Weights of a small GPT-style language model, trained from scratch on English Wikipedia.
Size: 19 layers, width 320, 2 heads of 64, MLP 1280 quick GELU, vocabulary 10414, 22.2M parameters.
Training: a variant of Muon for these matrices, 3507 steps.
Each number is 128 + 32 x the weight over its row's rms, rounded and kept within 0 to 255. Layers, rows and columns count from 0. The size above them is the row's rms in percent of the matrix's.

# layer 14 MLP up, 1280x320, rms 0.113, rows 580-628, columns 256-319
size [103  96 104 101 105  96  93  97 101 109  97  99 109  95  91 101 105 100  99 102 107 100  99  97 101  94 101  96 101 100 101  97  95 103 105  97  99 109  97  97 102  95 103 100  98  98 105  96  99]
[[154 178 115 112 161 129 188 131 108 100 112 111 129  98 149 143 135 120 164 106 166  96 149  68 120 172  84 116 179 164  95  94 120  57 125  72  96 117 100  79  93 110  94 107  98 165 101 179 148  74  67  80 152 123 110 115 148 184 167  69 147 152 126 146]
 [133 112 120 164 138 142 206 150  96 112 178 143 133  67 150 148 134 121 119  80  73 129 156  42 117  89 170 104 144 119 162  91 130 129 166  96 103 150 162 117 166 159 111  72  93 103 144  94 168 154 111 126 106 103 123 142 168 157 116  75 183 125 119  98]
 [135 150 135 149 196 112 159  88 213 110  68 127 150 143 132 165 117 134  96 181  83 139 124 160 109  91 173 135 128 148 117 117  97 134 121  84  97 174  66 112  91 131 122 102 200 102 127  72 140  93 122 127  83 100 112  44  96 158  57  74  98 141 188 133]
 [ 75 142  78 101 137 177 174 113  66 139 159 139 131 114 151 139 147 101 124 124 193 169 103 144 133 125 137 118 103 181 175 102 106  89 135 150  70  96 121 127 143 153 121  85 109 127 106 153 109 114 108 137 143 114 180 144 105 142  96 119 158 210 138 123]
 [158 125 126 104 119 133 139 134 121 178 159 113  96 177  78  84 142 108 130 105 180 143 130 150  98 108 139 134 126  86 132  53 111  96 144 143 154 168  86 179 103 148 119 117  93 166 151 107 156  66 158 153 101 110  71 110 117 115 103  55 124 150 118 158]
 [135 168 163  79 140 100 143 105 102  93 175 139 140 168 148 103 140 146 155 136 106 127  48 145 105  58 189 145 184  56  99 114 135 145 159 101 161 148 110 169 133  99 135 111 178 107 135 161 108 135  99 161  83 117 124 113 121 134 142 117 114 122 121 133]
 [ 58 105 110 155 100 158  52 120  98  63 194 123  40  90 116 172 134 113 106 141 121 149 187 110 164 150 155 167 109 120 127 100 127  98 156 123 129 162  93 149  58  91 161 140 108 133 142  98 120  94 128 122 105 218 120 128 145  61 166 111 158 115 125 126]
 [155 120  74 127 136  70 139 134  56  78 111 121 164 140 123 129 117 113 201 121  87  97  28 112 155  94 148 110 111 159 146  82 167  94 126 134 101 157 122 127 120 112 167 146 136 155  98 126  97  75 166 133 108 109 157 166 255 131 179 132  91 134  70 150]
 [ 49 110  80 145  70 185 117 123 117  96 160 187 143 116 168  85 105 158 134 127 110  99 121  52 110 119 110 124 183 103 145 121 102  73  70 191 148  82 165 101 167 153  96 131 169 121  94 160 148 172  95 163 190 128 186  97  96 143 107  75 120 132  85  97]
 [211 124 169  83  94 119 126 132  96 112 164 158 161 114 131 160 122 162 137 111 107 126 136  92 118  91 132 162 113 165 112  96 141  66 152 105  72 139 145 181 109  73  94 140 118  75 155 135 100  73 112 130 139  91  80 144 208 116 104 142  86 111 135  94]
 [102  98  91 109 115 160 134  63 135 159 153 106 133 113 194 121 122 161 179 146  81  80 116 120 144  91 137  78 129 158 115 132 172 165 119 184 143 105 126 125 154 163 192 107 189 159 139 181 120 143 102 142 130 152 135 166 115 183 173 144 125 171  92  73]
 [ 90  76 127 118 111 101 107 123 115 169 150 116 133  69  98 108 146 177 130 111  80 141 128  90 139 180 154 109 141 122  95 203 209 176  82 141 145  70 121 174 138 139 123 130 168 112 130 172  85 182  94 198 149 129 151 142 107 128 102 106 171 163 150 133]
 [128 101 170 125 114 134 102 116  96  84 138 107 135  94 145 145 122 153 105  44 140 152 140 150  88 117 145 149 179 133 165  97 106 148 149 152 106  94 145 136 149  93 101  98 105 107 120 190 135 163 117 127 143  93 126 138 103 155 101  88 189 172 138 150]
 [118 119 166 110 100 148 188 133  63 172 170 146  84 147 200 122  44 151 147 127 143  82 180 137 124 145 185 146 150 116 161 129  81 124 148 166 119 184 101 151  97  72 148 130 125 149 155 130 139  94  77 161 135  98 152 124 108  65  85 111 107 152 126  93]
 [102 116 152 153  74 104 121 153 132 155  97  71  90  90 158 126 120  99 154 150 150  78 139 134 118  52 100 154 186 157 138 146 162  95 142 119  65 167 114 162  68  88 176  95 149 163 136 139 206 108 170 103  98 145 145 136 111 114 151 110 153 147 113 120]
 [118  63  99 159 143 123  76 103 192  89 145 183 175  50 109 196 156 132 188  88 201 129 141 136  95 126 143 129 124 128 153  73  83 145 112 122  86  92 130 193 153  80 108 153 170  91 176 101 124 108 122 156 131  86 125 108 123 125 113 104 137 130 157 162]
 [ 52 117 155 111 155 213 149  98  93 135 129  71  93 182 113  88 114 145 169 118 166 154 126 121 108 112 150 132 112 201  73 181 144 178 112 149  82 136 118 210 138 128 125  86  82  94 156 110 158  48 128 140 115 139 116 130 146 153 119 182  82  96  88 146]
 [146 141  75  97 128 110 122 130 159 157 158 102 160  95 113 168 130 105 109  68  99 150  72 116 158 122 112 124  28  85 153 108 164 116  89 138  98 146 124  72 162 151 136 111 133 132 144 145 150 110 135 115 133 113 157 129 121  96 177 138  99 101 152 123]
 [143 140 110 109  23 101 113 148 137 119 106 176  97 127  66 210 112 113 150 118 158 141 125  94 130 143  90 165  98 103 130  98 137 124 119 155 109 157 137 136 136 156  72 144 126 154  87  75 197 150 122 166 124 105  90 219 138 150 116 169 131 150  92 129]
 [112 165 147 103 146 101 197 113  84  98 125 135 133 115 131 155 144 129 172 133 126 131  94 110 104 135 114 127 148  91 139 108 167 125 125 114 162 100  91  61 211 121 139 102 135 156  85 102 133 197 170 154 136 130  92 184  92 143 107 128  92  94 153  57]
 [142 157 152  95 142 108  94 149  99 122 204 142 110 108 150 134 110 133 133 180 112 130 103 125 121 128 131 113 164  96 148 187 124 111 133 100 107 142 116 137  82 140 140 152 180 104 109  95 159 135 124 100 136 124 135 158  95 123 104 155 164 126 101 161]
 [125  94 171 176  89 144  95 133 157 140 133 175 157 166  94 146 160  88 100 168 142 159  94 157 198 105 122 124 111  65 132 181  88  98 127  36 123 105 148 168 147 157 161 152 158 121 126 115 132 110 129 155 133  91  99 123 165 161 150  84 169 106  98 111]
 [156 137  76  90  69 171 141 117 154 134 143 125 119  78 114 108 134 156 105  57  53 162 112 147 134 114 182 144 159 157 167 176 134 128 116 166 154 119  98 163 119 166 103 139  91 139 108 137 126  95  71 148 117 153 140 165 123 125 122 186  86 146 182 107]
 [107  41 130 132 104 186 147 133 164 159 215  98  99  92 104 105 111 105 187 113 132 103 125 108 146 115 150  96 132 115 155 176 147 124 179 154 133 168 161 107 163 151 113 152 214 133 123 103 102 151 101 107 162 173 146  95  92 137 127 121 118 126 151 141]
 [ 71 143 151 189 185  83  83 121  96 129 174  80 168  99 162 214 103 113 106 112 144 187 127 121 108 127 151 148  91 147 209 149 136 131 135 139 101 121 167 150 139 120  88  67 166 103 172  73 133 137  96 137 114 188  69 166 110 134 157 102 127 205  98 185]
 [145  95  82 158 187 177 112 152  83 153 102 139 114 111 142  95  74 128  77 114 154  78  98 133 108 138  94 144 151 108 100 156 111  96 158  76  99 123 126 171 201 146 159  86 176 159 119  87 135 115 120 115 160 121 105 145 143 144 118 177 116 114 116 100]
 [ 93  72 124 136 235 104 105 141 154 122 110 110 103 139 171 191 141 146 102  88 133 142 126 151 152  76 159  93 138 138 124  74 182 156 113 124 150 149 182 187 140 159 146 140 125 128  95  86 104  96  82 187 151  95 117 145 128 128 130  72 164 197 151 117]
 [ 95 170  65 101 131  93 152 138  85 108 153  57  80 133 150 181 151  98 119 132 132 128 143  95  99 114 123 184 121 158  67 117 101  82 162 172  79 102 128 169 190 139  88 140 141 143 175 125 114 113 151 151 159 114 164 108  92  79  95 211 106 168  77 161]
 [ 91  98  92 124 205  89 141 164 142 114 171 101 203 155 135 131 146 127 139 100 129  86 122 114 137  94 176 106 163 136  92  88 100 152 106 105 118 136 151 101  72 147 146  93 116 130 109  87 151 165  90 132  98 131 147 145 129 121 173 155  90 165  85 142]
 [121 158 112 165 125 174 154 131 107 120 160 142 117 117 125 127  67 141 170 142 115 166  94 124 100 118 139 101  24 141 122 170 120  98 101 141 121 126  66 110  88 106 162 102 164  82 150 132  65 121 104 117 130 174 134 108 110 112  67 169  91 179  96 130]
 [116 141 160 157 128 124  82 162 173 145 113 138 152 137  62 163 148 122 142  75  98 162  96 104 116  68  80  68  60  93 109 134 133 134 170 154 130 133 147 126 160 176 154 129  89 119  83 171 172 155  65  77 151 136 124  99 134 140 147 131 117 137 144 112]
 [128 170 147  96 138  70  93  94 155 154 161 103 143 148 162 159  68 149 116 147 120 158 127  98 136 143 150 135 174 112 146  74 154  83 135  90 122 157 132 114 111 151 128 149  88 185 144 149 111 132 115  89 180  87 137  76 201  88 135 146 147 148  82 103]
 [116  88  90 114 128 176 123 122 139 143 167 152 168 162 153 165  92 143 207 154 143 100 179 142 157 124 131 172  92 127 147 116  90 154  64 148  99 102 158  49 105 133 115  88 126 122  86  80 123 105 139 122 140 115 157  82 106  64 175 148 106 199  75 191]
 [115 142  74 140 103 178 215 125 162 133  61 133 122 110 104 163 129 116  91 124 100 112 114 191  75  83  53 141 120 161 182 134 149 110 111 142 164 110 145 179 101  98 124 137 198 128  78 153 104  81  87 140  85 128 126 152 121 107 157 154 145 130 128  91]
 [151 101 126 117 129 133 139 142 148 119  94  97 123 139 165 122 108 128 125 120 139  94 180 117 136 134 144  96 149 137 137 125 151 112 171 135 137 122 124 116  72 101  76 134 141 161 159 100 105 122 143 126  95 157 176 171 169 108 122 115  70 210 134 137]
 [ 99 131 123 122 121 104 149 136 168  47 145 150 131 170 128 130 146 115 122  71 170 123 117 127 117 139 109 164 121 155 128 108  88  67 153 162 108  73 126 154 101 148 139 146  73  33 162 115 122 105 108 103 127  94 156 137 135 127  86 100 117 120 151 143]
 [122 160  92 114 125 142 101 146 115 142 149 151 155 136 151 138 129 164 161 120  84 147  96 107 139 109 108  63  60  95 101 114 106 137 117 159 140 142 145 155  67 134 114 135  93  61 108 197  79 123 115 154 148 123 161 145 181 132 172  58 164  63  98 157]
 [160 149  94 136 142  94 167 119 150 173 127 120 192 139 112 128 112 111 128  91 104 134 156 138 137 133 200 101 156 129 157 142 156 123 128  67  87  90 100 160 107 130 117 115  72 110  86 109 183 156 127  79 147 135 147 155 149  81 153 202 151 163 111 121]
 [ 97 115  89 137 127 127 141 112 156 153 163  96 129 183 219  87 135 115 134 150 112 110 193 129 176 166 137 154 110  88 146 153  97 155 123 137 149 146 151 149 113 166  53 140 172 133 184 106 135 137 136  79 206 127 149  76  99 115 165 155  68 143 152 118]
 [ 99  97 103 102  96 154 147  94 184 162 109  94 124 105  89  96 124  74 144 148 159 150 150 187 115 114  96  94 173 104 172 105  65 137 177 176 151 146  94 130 129 162 145 133 155 136  72 108 142 130  93 140 116 171  47 162 139 162 116 137 101 106 160  96]
 [143 149 143 125  57 190 142 142  80 142  78 161 152 118 141 138 107 124 149 131 148  57 149 105 193 114 145  95  83 170  93  58 189 138 123  65 124 142 129 142 122  85 137 104  51 113 101  85 176 181 121 152 144 129 103 101  89 110 131 139 152 120  96 169]
 [142 219 103 126  64 128 127 102  84 119 177 102 118 116 151  94 152 168 170 118  91 120  57 124 165 116  96  83 167 101  96 165 110 183  89  59 125 114 175 183 180  90 162 130 165 120 177 118  89 205  63  78 148 140  94  88 136 143 139 108 136 144 134 138]
 [102 100  56 166  90 149  98 132 128 105 155 112 139 129 177 126  91 106 141 156 162 136 185  60 124 131 133 101 167 161 141  52 144 139 115 163 177 125 185 156 160 165 163 101 147 206  93 150 110 171 119 133  99 127 150  77 137 140 134 129 112 136 137  77]
 [109 147 128  75 122 115 109 139 154 144 223 141 144  94 198 103 114  76 134  79  81 135 126 125 103 127  90 135 104 100 148 159  90 127 101 156  80 117 153  90 121 108 143 123  70 100 117 118 162  74 179 136  97 143 108 125  82 132  80 154 159 172 140 103]
 [121 212 122  81 144 162 132 117 133 120  83 133 172 146 127 135 141 114 129  80 132 141  85 150 123  88 126  98 147 108 151 136 104 179  85 163 107 115 108 113 175 122  92 114 146  85 109 156 136 164 182  76 104 106 181  75 137 133 148  47  93 141 166 132]
 [169 144 131 131 121 106 142  82 131  93 119 213 114  92 129 142  94 133 209 154 104 132 106 115  79 126 130 113  90 103  85 143  58 119 128 146  90  99 139 130  95 235 113 195 111  93 105 122 111 131  74 189  86 117 178  69 102 199 113 110 104 105 150 139]
 [191  84 140 114 105 128  64 149 121 101 161  66  99 145 128  87 142 186 113  97 133 121 114 163 145 134 178 113 162 169 124 171 126  97 162 122 132 101 154 131 105  88 134 113  74  90 131 108 134  73 169 103  83 119  97 182 103 208 125 143 127 181 135 121]
 [127 160 160 125 101 108  59 119 127 129 124 166  76 106 107 106 109 124 124 148 186 114  91 103 168 111 102 112 156 118  78 159 152 124 152 113 112  91 162 147  82 113 140 167 100 127 127  75  84 118 162 140 127 154 120 146 129 134 111 106 102 109 101  87]
 [118  42 101 131 121 145 195 147 120 169 177 131 125 120 158 108 167  94 150 128  79 134 138  93 111 142  91 161 162 156 147 178  78 152 128 137 172  95 135 142 147 111  80 139 134  83 143 145 172 171 123 132 102 119 130 102 131 166 164 126 124 132 154 134]]